config = dict(
    n_layer=8,
    d_model=320,
    n_head=5,
    n_kv_head=5,
    head_dim=64,
    d_mlp=832,
    vocab_size=2048,
    activation='geglu',
    norm='rmsnorm',
    norm_place='pre',
    norm_eps=1e-05,
    positions='rope',
    rope_base=10000.0,
    rope_fraction=1.0,
    qk_norm=False,
    attn_scale=0.125,
    bias='none',
    tie_embeddings=True,
    parallel_block=False,
    init='uniform',
    init_std_qkv=0.0384,
    init_std_o=0.0,
    init_std_up=0.0384,
    init_std_down=0.0,
    optimizer='soap_variant',
    lr=0.00384,
    lr_mult_qkv=0.4,
    beta1=0.95,
    beta2=0.95,
    lr_head=0.0107,
    warmup_steps=200,
    schedule='wsd',
    decay_fraction=0.806,
    decay_shape='linear',
    final_lr_fraction=0.05,
    batch_tokens=131072,
    seq_len=256,
    doc_mask=True,
    train_tokens=654300000,
    steps=4992,
    dataset='wikipedia_en',
)
Each number is 500 + 25 x the weight over its row's rms, rounded and kept within 0 to 999. Layers, rows and columns count from 0. Numbers have three digits each. The size before them is the row's rms in percent of the matrix's.

# layer 5 MLP down (transposed), 832x320, rms 0.14, rows 508-565, columns 0-79
097:531554509441475498490502530480525489510531501529481465486528522508512508533496482487490488510481518499521489505550505514506500519497499535480525517494449463509515466507512524499465532469525498486478523498481456512467550489503465506511461498
092:486499495518488506485541485523497481490469455535474544505515520466535496517478497469519497505501516492476483535506500491522476497500541461531521503504524470462522485506528517516496511480530510525485493486509514238490520486550512483514498507
108:498479550542488530525521500527497520501487508550516518488481530519534530507510465498525493490502507507494493505510538455529507539520516475468512547524496522487535492506530510453481528500511506477507516529537510468537522504531501473528526505
102:510530474493466514504557519471484513524483515512487476471489525547524482454500475493518487499523485465512496517499485487502496505512475476502506474520466473493460456508541466512516538521494502548502504484466482521493527490566528470481522514
101:521529514480506499521487534481481471535516525491483496493507534506482497441469481497513470523512483502514482485456448478535446550469509533472510532466470505518537509497527497499488452501510482450488512509532545525523473542517485519461526486
107:493503494481510524500496522525471494475539522462477509466533528545509432491473513497500491537505539451490520479537546532517528475509471461486480531532484514494493487524496538542490520521520515506499541497531470494496460521496531558479523513
099:492495486505471520519522534533537474529512515539495527482506524520493513475508486506462504485454513502524516474499530513462520515508527541517493454440532500457532524476482516509478466486449514463516517487527505397517526498503466488508540489
097:470445512488460476530457490538510503518484451489484556546531490492509512465517506511512487471499517510493479487506527503544468533505526481541498483472436512496504490449473540502500525545500506506488514546523487538497472468508485482514528453
097:476522457510550498520510512505537512472493490508491522483516499511519530520504485505504498477490502482484470486556508513485522468515511472490500527521499409449459486496450515496535505527512470485497506498556478528517499518521507491490492477
107:480512476461464519468458510461507466558484478527504492478513493492493508468511541493531435471475477521572477490493542506507505481521507531452531491491487492512530525515490440483484497533499510529503527511518491494537578496520469489492490524
106:545524543504472478551511500541527499465503485526504513442498485483535503455447513481485489523478478496522502520460496510496489518489503493502525492457496506477471497448538502512484496455513511487514515472527495474481513493507531495472513495
100:523511550494469521505480531478507479447526446522502499497504468484521443495560490519488467473487478507477499480512473530542507483483470489501520451543497511461488486479474546517515532472513523483499459529523521547470481460487515528533465525
100:534535540463479470503453515535493512499539483460502482532525480524559498513512535501488516467478473544483489505468487494539530509510525491515486492496517493509488555485516533497455497478507481497495459508448481471490494498480526515455479480
103:493459480499499469539517525462495491487506534495475441503559485517501475502462553511531460507490461485468479532511483504505519485515519533505492519443509527520485458484512477492465553533515502494482529503491492480474490504536537505482525503
105:467500529506520485459561508452495517505485491528492555517533521491475523501495508473497510509494494491529510494548564493487553486514479512486525519453543501523477497519460510417549493440537486530505489498500499539469479538537474532485495502
097:528509500464512511506494491503496522462482538512511507463517529497524479528512536524516516495524524501527454488503470474522514512513524530498515512492516528477498479460528472529490447469498511551531489517467495558529531487486503529518488516
095:481511531482516540519526559503513533496489486465503515508466502486481507507496469475504511478492506469461493490495457509546545531503494509504502517466489489493507524517522510512489483496502494542518509547523486535460497475501509534451471485
106:494511485509522471487489503510522488465480495492513467501482528519508503509484507502520477500512520492515474511531499512462485498491476501472491539483493528541544443545519497545502485472530481499503466474516456468506456527500483536465495480
103:457509491547526494472527499492456449532480486533492547502487481501522510476521510518533501538477505450482509553497516482496466474521499477449499521529482456533432487522503498491494522517491462466525526487496529488539521503479526494507488554
105:498494502494490555524493497532553530515501529480496509527504490490554509457520494496516530497477458483482501474517513490542491509498510458489500500492466493495490479473468530529525474514505537472523552492519550525482472503461497552476465501
104:498519479546529476508496517503496535521516534534477504541510479497519524457492485471535470484486474497456527500481498520503465486541524445481478494495509498547521510502486496498477515487529522505493447484531482474537498498516482493513474511
095:494500469481542509512502521502518500533480502471489537552511534518515542508515521540477529515517488482490487489525502535508478495506481564503516509469514514509480488497499525520494495502528513499439532478456501451459515538522492504548505519
099:534486483513473490550575473468481518526526512520496477490474452524509487541518493485473476515541516511489519536494470511472504514535490489507492455505497497472477478512515480491497518524505525530490522499508534432500521480467500509503489506
110:501482526488513494503483503477498535464480512476487453501496500525479516511464488491472489510505486491479453465499514488527459514509476509456488459530512521520502498511450536472458488485524489495491495507455487428475493475498514503492465453
102:497514483460513446517499495520520501514541471496474469507508495486515499514504553444489496504465494461479487516495478503513496544460506493524499499483488456506489534494490462524488529469490501484537513464473477474490487479553485477500519510
099:487475476463491514516489516520490446516454479477507514522442504502455474488539504495515501509520493517522540509492516496522512483517509514471499509485527542492544494504501529535501549500509482493512527479466545523508466518488503519476512483
102:477509493510539467478474483508490481514533555503476472563487542503482452509505560463515517517497498526483511502488514501481507551484504480534491488520504526519499518523495522534487540517485468473520488452471472458524492484501502568510508533
098:552485505511501497508476513490465452513527503500517497484485458491533487428521488530530514559549478524536499493492492509529512546484531448480475482523507508476529476472486503529502496527490532548469576489486512445498487508486534490477508515
095:501545500525500508510519483522495484481499502492467521518474485524490489508479525512515502532488501512511487514477490528502467471513483514502510506539496469497483458506539547539496514476493503507491451478497525477516443511492472511473507494
090:511505523507477495501525503495556464483519462480485536481493480486514515466530483480502533544516497478519454517470497475481505486512505489522496488464455466498505477513521463539459528504469485496484477490496470440496500542517477491518480550
098:504515535525533540530502490410495535491532504471507515470468488551486497480489506491466488523488478511496505510526515485470477576517461503494487554490518551509474511508475533527522492519497470472462530478516492544483529511477520504508453531
101:524512538460539539498454501521477575520535515494503472502467521542468500449483470529472464517495509476474500483521469510498460502532479532519481482553473497477495500483460515526442469493487556535512513523505484528485518476511548539545494521
104:481533478524510505502523455502432497507493537501438496506499481527428513486461460502508497491457496492505523513535496504478520506527556492492490462454519466521477461468509548471478556530507503513506507461501494526501478512502496543507482478
102:448511471557464489483542521510534496534496482530500520504496494485519527503511517509487480511500477480505501464482516452520547502514480480517476556556484494440513534503488477532511522483523514493518494457504495461506482494501529470499530488
108:496485488503453458485529492457492468476490518547527498539463518497497479486524469483504513507504479476522486521481515503459528488532505524474493494455529476483513498442561507475502489457497504538466489475506509505506501516514483540502477494
110:504431532517488462506475525486486524550489480516494507469518494485476491488460502484492516531471483516493475488436495474477456500523520512483476477487469493496472503478474515517514461526514477518498476440475487490481470510499519495550486475
095:545501516461500485519454504492502510510522530529491475492469510516546475478487464485478498522551499485442495520464554533505476485470516482512502482556504536557510475495510489528526538515478493507498481491498521466528485487549511514490522491
106:474555475516478489526497478506458507512512472501509477509503467483512488503506525521541483508457487504486541481456525535498493508522508510479487508532524495522515482496479477487510460541480520503504492499489496489490504531487478513514523492
099:443505493594487556529461520520553479453493533478472525530516474462473473534477499516483535480509468468480495502510506503486470522525544478515477479516486482479502532468457495480447489485495542529538515472484469432529500573520511493536536525
090:470502512508458452496450485501549481519458457459486512507453515478522504530459533488507480441514525527508500492520516498548507505514510508531494506540458478472477470448468465466488487496524521513517475539520508513507503472511542481503476554
093:508518529488500490480482481430513475531488519479489533514522478519537501503491519504498520483515454492511524471413481516531515497517567485487470463479499489522493507492498550519565528505507474477479515518495475545455511489512498484473519475
095:499456516538519491507458467532488493515487517489512498525507519516505501484515500522491501499455546481489522469514534521440494513502480514483505484516515481538499488462495511532484472535514507477470483528497488476499471514505473507507469521
104:447495533494527472491525489541515523490512509489497468525482510553561530510538525520469534519519542538530453523492531478523485488483513465513485504542491506487528504499548461463499465510470458502502489508490475493488482529451498489509520491
087:507503502519462521482490512445495500503472547479448458504443506499537512541509500517475482460536469495467482522514539494462518502516453545473501513520502545501524519515494504518524504520474522522436457493529520524487546498470485489508492495
101:504487476531462505478519482542461504520538467473549511493507508499508474566549489506484516514477461544513504459561493498498512532449510508481485509460493525470448526494576500460491492478474534496475465503495510515507559492494516512460530459
100:477519511496537518469517501485481461516548548505491483512479482474442490488498503482523503470538510534510497504492513527486514515492498476512543511423501476515515521521499494477515506469486460506511512551474489523493469515460453533473470512
103:566505558515476396475470533510481506502449496528494545549532529522513492491465524491478500521499494519544508497467530522494498460493534478496508483513523492508537524525516520505545507491510470502478497515477516478520509486482466531520486501
105:506517512486481469552495458539511503469493523484495526497471497498521512522476518509521515478480481521486529550498455528540520491500470533506505513494509512465528484483506522525488481512516489492441505476523552504481509512518493517543490543
089:476483440453514498509496521491493554512522498464527522463539512475499505524472535497474507523500499514502487534475479509497483529511468505524551510504525498470549436532556475459480490450486535507506487456496482520493550507507484482475526519
097:525486531502447503478529487522489513463517488502478492477492467522495534480517467508486525477478543520496483524475498546552478484499573468516495498500484502526478525511532517487498491502511524512510535522513477576489572508527523524500508535
096:548482525486536520494503502463443455527559480501481472536480495483565503493508533540535447476484532483458521474492457542475488518516513489490532428528494506530479482512465548477497532474515470508457542551460485510493467536481522492523510488
099:534484507516534517510490528496518435492523516464468529501425519546454486498525496497501495506493533503485455507491491491536501495509475479471470522464519530489585500537488460521543514479500540476520505487532512538500483510503506511523524494
095:502475532441500505442460457508538529471477515493558520503522533495506540480525525532444522513502438502516483488500512440505514503507497526522490507492523514526507487509500557467485492532478513520453531530539486478528496509488494513516525506
092:528532483490505456527496491495483522537516472507525497514459514478488529512494519512505507486497520565514463485494522529475484512520493512513480505497510503464469513497487486486439453496467503483457508509505507391452504478532496473548456524
105:487520466520500475464458457456507476536461518502494462472501488477495505513507522465529454537503487481566510488507502500500538508507477519545538518512536439514504496515511513441487459475493517531515490513530496480510566485500476526505547504
090:499464463445494553473467476562479516516483520500524495536497465501503504492461522519485479461512472505514513501468513506501517472561484479464531472540502472494543535469523501449503514444483501508489547482541493456509468529517498462519515495
097:480456432489507508469519524516436516528482500501501509530507539532492457466502503464536546463534493505511494522462497505465526489524498534502474539487470488472486488481486479478531513526508501556512540520513537555506529502485461547495495482
097:498505505498508471506521516513478510514510491543514521507518501522533498489480518497511495514475485500508470481504518459475483548508496503519506483541476500492493531504495475538548482484505509498479521497518520511479469522537535494498561490
# layer 5 MLP gate, 832x320, rms 0.142, rows 509-566, columns 0-79
090:488476508494486486518490532501497474511474505490521504466495515499481492522502556486511446490475504554497463525460528491483501509494496501443452447532464445515480504530464519474460521549501539496497502532480473400508453510489503522492506485
104:492533458522513542499490514447470470553441483472479478448480448474467522535528507522490509510509493478492488500497500518453512496495465462488531528476503479474510531526487468485529546488456462484498528493535503452485534499500513484498558516
105:496497518561524522516451499512495494493475530505485507495481511478480495518465497531471508507492508492486498478479505460456465432495517450455481461481487535523512511467502529470527534461556560527522519506532533463487492473523527479487493484
103:511508502488519483474505480501484541538493490451512529492468528502472474485532515527516490474468449514505493496476494533482499529487465513497511509462477502537484518471496486475493483484531474486496549513524501533512516478503479521470520535
102:464469476529521507477469508435494550522514483480512502472515493531491501479504507541510492523509494470483490446459551543472501502524515464491518476482495530509478448501510504509485532506494488478464483543468448496503479483492490521506478524
098:490510462443513458500495477445464529528486555502468507483481497503474495462488530537487514521497512515496509519502514466496505483485507469498499506530485491531466490464512496456495496519501526475534487497471522482506498452505507505521494467
097:493499450492539524499458480458515516470508535499453511490489538501542518522535506524521505498483443529518499498496507477471548508453452514497482465503505537506476501491516531497521444545541535490472529516489514449519485504454525435488530504
103:495504504507543493521526502469519502510474501484475469519447504475496511518520519520506513457503465457479520537510510508504508514535575488510473486490525514497545481489462524486527479519482500513539491472528494555541470495525497526524468522
094:577487506529513484470500505452526543495441509483497519501504516481518495487504484486512485500553519490471473487481521514486508441494490486539461519530520481474502485525510545514471496506466489464482483524501504530494503522508541511504539501
102:495509487471536493516501511491493521471492486491499482477575509534500491523490487473498475495483476490460551477469510508480542476566480515522460514470479521494489513491485512500504533498504493489523511538517490508495541536501498500498484499
102:516519510493566514508528456480510504496506475480501453519489529493493519480557507446461515481564495499539514532521497484496495474498514550474495505463519494517533497512484471508484519503473499515485494527536504489485465469481507504463519485
095:509538502484534520475474466497519442525443511519488483462492520516517554469519508506515538493459491483501493498518488473490482490502490547483455459540473447465527511449487481498533525514505509474488543480491488503505517484505510493489498535
107:484467504501511498439515520525518542449505522519471473541490481509480469502503506532507522520477510509477499495518458531534499504480487452500495492457492478498518486521555483487534511520473518493480518527516519475473467511510468468455517517
101:507505507517496513529475530498478460483535524474516506453535480455494423545519505482503505517546457533499478499491472536493533467512489512469527452497492489536476494485541547498523509502497482480498495540442520513516544499439495485533491508
100:528504544523451518447494491488506556523506525516464487496512506506482501484488538439483501547525477508503504510523494502513503502528458550521513514489519484516498467537510489478479535504473509490477478518506469514470446484479536495505487476
099:512477503496473555498495464471548528453485529459488517533493504521466457536477511533475524517533494480511513483489490521493499507501547519479522497506512483460534517533489534532501501484537482544518444534470455515526519512512442510482502518
103:464442530517504492487463480499517524528508520509480539499495464512493484466476441548489532508491460478499535501482487487460517492483509511491483499531531494522465483542441506548520476486551461533489491519542530457504485480503520516468471520
102:495489461490505518530473527514491520496471475544523453490526490516515504487486513461491479556509495521475486541514538477514543500522505494491518516477504465486506554495471495551512498498515473510488474494484512444449506470477506506535505520
101:491505527501501547486528476441507479486487462489497498469471506506518438496516510454466512477534445508485426492489473524516498548506485463514531492511513491509482486502510508509550482531526532546489507515485497561514500529499477477500520522
100:503471574496501512501513495473544477466537515508473494476466471510478481527490513577497494501493484534543490510516526485477438521448496518483536494490520527495485529474497484487500481504466507532481547494461471517499489452439530519486494506
097:475510554496469516530514545493533527520458459532505469550508529496491481514513486519512491519494507493478512464507486483456494522475524505508516512533539518494498493512536536498487466507498475481492468526485553440513495503507494516543511493
099:508523556466507469452458483450521541504514518479527526455455499508486534493456483470495482506496509488476502492481495536493490448548546476494513478460489511472504490547534534526502492476453483534499493530523490483548499461479494516496510503
104:500477490511524516504541512522458515510523466473466529497481517516514453491475487485517526493526480469537478461529521489501458492439496486488504501506493514483494481481502520509514532485514503462497523507521530558516442521522438526498481488
100:528496469466471506519500544508451509479496467491493485516570525492490489509521474499514499458500473518558502477490484478532473526512450503471462521495523484502511498491549522487500528507476493460504513459445452524524518493513506470490504462
101:439506481524506515514534539527476515512507500504498510461463501504467501471492538493536462509510483464511490494469530502505454480475485493537524515532490499531518471516526514492461512498469533516503535515545502553527516474506514511440456480
103:504482495524535470488460516500510491481456480499463588478482518474543497522496488527530514504501510524514509501549484458494452498534546547516549490567491516496502514514523496497498491508458500511498485426551527464479513471531527492496500503
100:477498519525471558483511474484467489476434500482477535499494511487523460504497499496484531520507510471518483503532477519466517514493515475479462533492493525535513510468471492480512492479525436516499482507488469455500503523504472512491540460
092:503533468537484517548553530447514518497486523498491561531490502490489519484483476514507502509496539530493494531510499452467486509512511508507555502500471445522492488529515573507542525473458470499504522484477476463539478532486515538477504495
091:465497535504502540542520502488494505520512508513500524513524502512486502479494522559481509517498516519535510534514484535497499482506543486511497526527533504509506499487542498487513517503491480472512485529461537493502486482510487484492463503
093:495544502490523473514501508524478495508516477517483443538497530499477528517494504495516502498511522509528496496458495533490516464457513487502482520524480521533488481467494495497437518477494520519501510491467539473527484439532508481451536465
100:490479473484489502507531503506546545514502511496514511538442512512501464541521505474488540505472494491521538494504498467513506536516489468482525475470545520501531493512468514479476523484461476492467501472534510505562498465486526493485489481
102:475548553528504499463528503540487491550508516470463485484535519495520500478499474465494531485490484464476502490516487523467501492537469526565452453502462531506439491499457512478483511506515504519523461440507497511499500517468505493519552527
102:530498502469524483518475505511529493500517505502499479501515515508500508483468486531476507493487498538476474499518477485519479536462497507481447500526518514456480489485481472492469478510500534497527492499502500488498497523508466527475514529
101:470493509538531518503520534494468492484465516453533484478500444500520532524495503542510492484513517470509504494548509534475506540480481515459487533546491478474490445546505515511545504518504550498518476502487502581490570525465549485516492458
105:463510518506477539493441517525528511507490521504478492532437486500496483503504502526502505462501462506464509490520506489526495527500515473479497501504486504477440522513483494481475567482566510503505515498470514568524503487482489486473484541
103:500474493492516422508504552501515486472541466502503466514504511480497468515466490458539515517518494499472455508472463529499479477518505420544536506499453495499475495496551481481487498479538475501512515493517507512506498457494501536506520508
102:520503479513543540433461525468513492483441459471501512509503522506543508511488517514458512501526490479493478496516489570496506523483518500476493497513492533534493477556518500533490486517505499481503480536493476505511465490489484469508516476
101:467521498506456463520455486462462527471493511463504482493527490511526541469501487510492491547473520530484506495468527542491513478510505477450472502489463518463537535497506535521508493475485506468512525488568467511509512493525505494492511499
097:450481462503488516495493475504536492457511506445537530492507521506496501530499540523506414551505464540462531483528520462502467487478527475511511486463450478529520476477500466523457505529521473505483502530547522480492563457506525481521501519
102:529526512473530496509514462474520506515510522489517487513512551519510510498517491488467497511492480549465500485506561514509476511498483488528457513513465491514459482488524509511477508502496525506464478517477524513447436502505520502523532504
101:528481557501521533506517502480515487487445533503487497525463554417498421526511500503491494483509473509472473521507542505504471478529539496519500456478518496517512536546496543476512511502487526500483453510492521510542517460509499490493469515
099:468480494480491484522472489509497469480478474496496454500524500509487500530475500478525485500532476498475480553529490502499505480496492459473478501530483522504507498478501505510513543480457564509498523490501541481471433494548459505520517474
093:517531508510489484513486493491504469511478491525487501505488500530515478516495479476486486510459466447509521537498481528483527520498486485510502535478472531487497480500524495477512538494509500484471479513487479443527512532536511513495476505
099:495500475528527514502477538510526490523503510502523461503539459546498486500499511530523547487532478533516501539549515551494505504498511505513485507475506488486481509525529528495522524487500538515514490493540500527535492504489533518487499481
101:505478498501468478539488487489464498525484464490519497484507503526488476540519534493525488452514503522503465487513538487474522507464494498501521451511503455524494520475505506461524506463505473493529547521477505481455556490462502497512572498
099:476548512533510521497482488516513476525488508458496536532535469513487476482517529479499506489519489545506514486507528455493515517543514520502464508494529538496493497503458466485454510510517439464519512465500492504463479483501499560440521535
100:523472491504540500504507563493475506476512529501495530480494491522493474504494507557475523479524492484468516499534490490488493497485501522491507505501430481478499529490464531500548481528503536449518507527460485514511543493494548494446535521
090:554496467495517433502473478547475513495500519503492451541540539465481569506526480532525494494512510517510450483512521502472514504547508506466508560530506479524472505485502499508494462470487533508505502472485491534514473521481472503524512506
103:483485508508481501479555485504531502481491496475474465447465498468491506527517500499513514516501522505534505510464494542501579513475520484502498506531495517466441517483497505489489514476488469474529439542551505536471496504517481504517487488
095:532476516512507516471500529528497488456502478529496547459523504498497513509474493499475471475475449511463532503503550476501481532551499477480498507515458518538533494444514493522485500496508540525518509432489521544553472475468442531535514519
104:500420454482495508493491502519471517502479509458500492459508513490531493543486497508487512508481546497515517511499508481498471494499514477474513488523542512487516483492487481458487503494495492512476501484544554537486468494497518513479472506
096:517451513513490518490492487432526493551504513507455546488496500525502510499463437502514477489497471517494489509509535484441508498544483491482513510471484501510539504525514541504505512512482512543530494467522435487522470517500561529538487535
098:472485490489501517507507454527441512508531520495502484478494514515481491499498515478503510473471471504496455522506539482433499511520473495481487464527507510517460487509498473512534512492501513497505484519493437469529505514496468452471495490
103:453482539542542443535488562540566495470477445477513431444523494502516521495495447495457491489488530475494444505508570530512461516525503451503497508510456445489524514502463462473479531491542483512490530498531519496536484495470501486516481528
095:501519485493474510495509494492479508500462525494506516508475498508489497529507506537458519518505512538549493504480510536485478528554475508490469484581484465452534515487539480536528466502488489480479514517499486537457477450486512512479540505
102:512456462510498521490515477469500510531466492501513509497460525508496515502476482542470516516528513507536507470492508519490473498488500487498467464529509522538529492500494541504455491543506526455537547543479511538495487517472538543461555496
098:514522480487483476473528483494454470507475504547498453498491500501497465522514499495490486475484495463453547488499490478500458544531551506483531462513480527493483508542518485525519495446582496462478520495507532494487511502501488496501493548
101:395487485490513524502491517476521514498508528536487514494464467524521528461562530508451500510526542528432500521506510539494461468516539491507523513533432440529504495486505473503532469495506497523460472499476504532478519492471508534488545505
# layer 5 MLP up, 832x320, rms 0.152, rows 509-565, columns 0-79
087:460496541511479519532472486514541535568495497494530465489502494502512518485522498528487494493530484505553494509439488520503549521478501519451453465522523490531512506502529474524476488547509498500504570499503495540510488552482530523542508530
106:501474483513505507497476490451485499521512505477522486465489497491520495512543480505522539464495486532487496511478534476533515554537490454502495525497479471476472527512529470498539518503493499493500495528485468488497492498487518505456511553
102:495498482511534489494504517494514492468467506509500506516541503502512505485480475472508511505440480457474538535497451491468497519503476519526425501505495500535525487447496529492500514524500471502521535494468528535490476528466468531504511497
102:484531507479487506468506473522514496519446469519489478450455526455520494531524462521520508495533501480511511485531461455499498504515523520524486473488498508510485496523504515508506513466559520529502476502482496534461507560511507539554519507
109:494513511470486498485499529520546488468481490496512464464484530482486503502518483513476487484522485494495481496472508497567494497471521516452494520501528477454497508500454462506509473521532535499476497473499504492513503513482499493504519496
103:495512473515437464539480496511482538501537537495505511507522491519448503504484492526460533502482535551555504495536503508490529481459492498489503508493481533463476530502501506512482510463558497468473483532479480471535502535468510473466530485
101:492528519494511476480438471511563499520502476475488498546507523504515472476487545491475523497488470530465519517511517500469519487512499525522511534486500478498512511475565487498542542542510498474469500491502495479494490523492489479493505540
097:507499508448505509509480538497511466512513506470485497493487479510508475543488506503493521546560494464517487490518485511503535541446457491521494475521509495573497476459528465515468473535504512461498545522522512534523488482551497514475487483
103:514506505517504516515478472530538514466496466480463494498489509471497503556496537496492544534484518454515579549505510469467524524539464499504456570441525531487486491458509488510518466533562444458486523530471509513507484493502528511518463498
102:525488520489487489450543507448505510478522514514498503500459515496486519519483522519493524490518528494490515493481483476528468477462477467495540502502488488490496470511480472487515500530543460503459454474481494471484525457510448516515528525
105:519461525518464522513499484500467487510462480492495479462469464471513481469498529526507518514486479514456504520521479494431487499541495469480478476534516493499520480499490532476426492497520520496507501491533518534517474491495507486490533492
099:543520474568477486473527448481509513499502552510508541536508546478503541485491520557529496519527514516506502517488487500480473471499506490495485459467512482525479484546500519496483530511488505472492450522517473539470507514498505497471508493
104:501518565505496494538520483540511522501469490510558527471495527524488543465487459513530519530518481501520521537523481461464545518514454588483472492508453457496484558470542551500528485509459508509492449468491533517514485484517521500515464520
100:513468496448502539527510499514511522527532499472513476519500497545498514493493512538443521521517498512473508493532545456523444487491496486505479488467509479505464497516477552461486528450515480540483486494554482496477521462492486470471500494
100:535494520519483503510500489510504503549450513441480508481493482501544530487474510539529494496494459522485534512505448495485497520493516461514489512491499469475478517520489472512485499514463505472492515495502513499465495515501533476504460521
098:510466478512549496513518504518511478505545487523534531462510490497535538523500523510529510532533457531508500491513538491502488494560499543519520475523523514507508512523479489502511419495463510505491457494485475544545482477558532517535490538
106:466492515505482478453505491454468489549532524462554509471544494482529481513494501501487464508486496485546483490517491530485516465502471512500516505521499534504471489463504450466524532496492504510497497557537521438476479481480513490531518502
101:532500517499521487549494504507475490478486475486466508487488534523520481475491486526526519451527493519483494495557516501500488453506512485486516479503516476497455457505488515536462499488511495502475471488488530510522471502490522486487486478
112:522514519502478512504515516496505552513494506490514519474491484513483516500478494459523470451491473515459496514500493531500518519488510517460515442560514511554500477466490466447479547488495499484493479476479496510477510533537476500520504475
099:517466475487493461514497493507497507455508486512498532520490498554494529550503507467457476488525491572505490485523517487526502547509486555509496507518510476501495478511546506512486513483506569479450500499452436484477489478466530476533505563
091:510505530541460493471503485510466514480536506539500470530501492482520490486490520456519446551467500500492500489469481503521555475504493476514519466464504504515499480514516504518520503544528511506514446499488508481514524444483521499477476521
095:496518507465518481495527491489497496492472466485490519476496546478516506517500504457496498489499511501508496495477514530505508526479468501480481468503488466494507479512547506538464514495470506508501475494473507529518474504487468500482503503
109:530513505546522467527514487494479443542521507485502453494539509471479527479488447486495468515494504485550491474515540473537482464457485489520509503522446504514548481489465492500495482493530496466481505474474469507495493451454463475476507505
100:491506535470485505433537501516489472522535505494509472546541472490517496521508497457471473509517522472440486484522551473530458487545495518514547484487516470482473519470502479506495533470517512521513480500517510470475559509470508515500505534
098:523475490525458476483483488545511534463548524456496528503517517539528475487501506493509523497520513494471541457462504471544480517517508488504509513501496467492462531494522513487522505479526498521493480486524449509480454490471477496514485530
097:526557471483535476447514470489549544464472511511508517493482465523496454498516490508470516491522515449498529546468468508475482497505500498504511481472466482538479493481493529511493488513468510473538503482543487462443485482512481503505477498
095:498459557481535469480493481507448531488492494529519501495513502492503519514498501474500488532485536492506476518484449478480511450501528534524482518512495514560497468536471489549494488513506464484496476545505443462489481492510469528528526522
089:514498531523514465500511474451539516481519487509491544505521510530547492510534427481515494485505495439500475456515493487532477479460490485473497450481499528512492517488468467491528512521506522465509496484508443518516522525503545469510481519
090:487494529500485507466512477466491463489491534500553503521501565513477518513489525495508447486540518515509468518515468533534517495505483521514506465468511548509532502531521548497501503500573517490541460483494512525504506483501473495445501505
085:462466510482495446490487529531489468474506484484488498482498481459539471534529460507529485485511524503518515447529516492510514497500533490489535471507445475480532514520480480441474471511535482511469452510467514476518472484469486505503506486
099:486510508481452468490482495484474473479477515501507477468454515517504443467465523491500501506504488458548513500516538490502506497484471533548463488483491477498511466497495495502571500459499494529517485495514491524538486516465499471479489469
102:470486504483486501450478518461508462524489499464432544500508541505500446523523473499464471536468491485515488507511496498472493496502510487475497504501467469496492498498540477499503495516514537472506487498504513453494551534519513491538447516
104:479569459507497489485529513506521495514486495491492495435491509489523527527522526489519503480485516545514497484536561464509497524526478480454456487515501524459527528505503504501504493562492482512500480474555545483512485506425518534488506484
102:462543505521474476488519546516536475491516501473526509465519470493576504462481509514501503487469473507497533486519525515439478507492473521501498415483492532489475526502548506500517520493505532523469502514492519494490507534483513501516507496
110:483523522533466492482512455489477507538540481490469471456481484472484487460530530449519520517538510506497511475503501519514476439482496502502515499485480466497454491471490470527498483486518459481504547492508464487492524464494490537532494492
099:494509444502471483459506447505465455501536497476511521496482588484532481536481506518536494467480482522476506506471508509508542428506493547517537490509513525520493448457490507482508473538529455494513520526453469549488477500510510524470522507
101:480539481505459521534484513519510484492492487523456525508541488483514518505520490509503496531467480510543508553520505482512478530541546488509506508504518475531497536515469482498492518472498479504470480495486449527504489507466512504487463501
100:530431472515468476496502495509469490479449527525544509525537508464482496492502536508510488559517527514478488497458522494490497452506470514510508469513509540445494530523466444503457517506418522471506491489498457493547494465505463514508511502
092:494512472491544543514499523498505519464536521472498525552538493453473504480476502498512470515511476544472505497503530487466504468473497529497510522464510504542467513545529525517509524517490466501484513497507454478470502480502500505526537445
102:486494477495543468517480500515501498464535465513516493552468466495514492550523466502506469491499531512501491505483473510501493478501527508491504489491483511511548512508454558533454475505509503513534525451466494488588495535500503470485429541
099:543554541478546547506503501514463493477518499499484527504486527478536448503471446463506479564529498531469475504510472495508502547527476519532512504494502500547500553512505523458496459454526473496467508510489526495500498518456476554472468509
106:485494493498486527493517520467549446540523494478505503503554540483507550535502459510515493495478515533489503543548489531527484552511463482513444462523467518532492538505478477506551480536494522527503466458496502498493517485521522451486523482
086:517471505524526539509508487503481521452496502512555481464510447507494466484526485510489530508474522475506502515515485491513523493475475471533511507506518467508494493464475462548486509487485500527513462495491511512447520483495457518474487463
096:507521548496514492524462477521544507503519506492475500474465498475522488510486484492495472525487500510519484482452561475498536538515512521513546509468532497517517528492501517502455485503538493507488470496528482443471481496491503538483461519
102:526507442517481524466494500500528536487501478466488516512497543528508495532515497542498491508482495507506467526557494508483449507523535489509486534523486509499481459469493492507562503472476524465495465489500457505542525507501544514529501494
100:461481483507486472499498502487473515480511525521514496481507508521506493488495524483489557498508499501503508535520504537504459509500493464525486518520492501505478513493491532498516475509541510496475485488523468518497489525471488503530533555
097:505542543525493510496487560535492508481501545497478487503477500458470525479519492429476542497468540552542509519480510514489493528482512519486493495508490488542481539474520475525524483473481529472462479484505476525461530478518528519529491505
089:518491523485525552498493484441496507442542488527471451538481476517488478490490518507466483486498520514483507450464516510510545478496473490511506516492465488493536507485513560578539498524523503451454494519471507527504450474490501462497506481
102:492540462436535500503459513504481508514506519509516532470507552492527491506504510479452532485519475519534511512490503490510512480483460549514509482485512482510494484497447497517514487512443519459489515472510500490495489540475518505446499526
095:458502510472494477457526461529535512496471479508509521502485505487532478519499519473480492541470488502493544489498503479481537481527512507507493521439552519450476501477488443482480496494523487533497506488513528473478527489484507536503516514
097:511482440498499498471531489502493447485498515508478497542495539458522482501504490540525468566519496515437537554510496475490472457471487518462488523486498486483488533468493532469485539507472530543491468509467525535520507516489487496505504495
097:516530521486484508515531537490521451494492567477484491532544464501499502473500507481505487495521494486491471520514482502478450517437493490470499459474548496542515520519482479507498475513512490508486495511486484504515495536474474463477501488
095:466484458526480523526519456473482498474505535497486540485557526496536470498514486460464547488486498489455476501490517514486512476483492467506525463516516488507510504496497500558462520463493500557481531518496488520509506521506491509502499453
102:457541514545518513530551461466503489509531518536474495487498482515494516500506491466514561507505506457540503454501484504483538457514514467482481524485506496448487419468514497510496486531482492506495549463475489468511514496486513472498519472
101:536512496467510495498510475533464505469493516477487476523500529510515488544509495513548481503513464552526455485493495505492508507454468501493498520454556482499530525546462429479536479541505554478467515472496513487513519523516516495502462507
098:479536537497502482527506555507505416528499521530499493492537475509528497481517490526462513485491502503467471549460458521516492522498507546476521576526500465471479474506471471495508501500510544526513502461486488505504527509553501448490515505
100:515504503504494490528478496491511477485527500516468450509480528481489494505535536478542494493500488549485486496479518524499496490507520493491465493511488536558472521500537489466501486477479466508467521535530473507519508489542476475519520512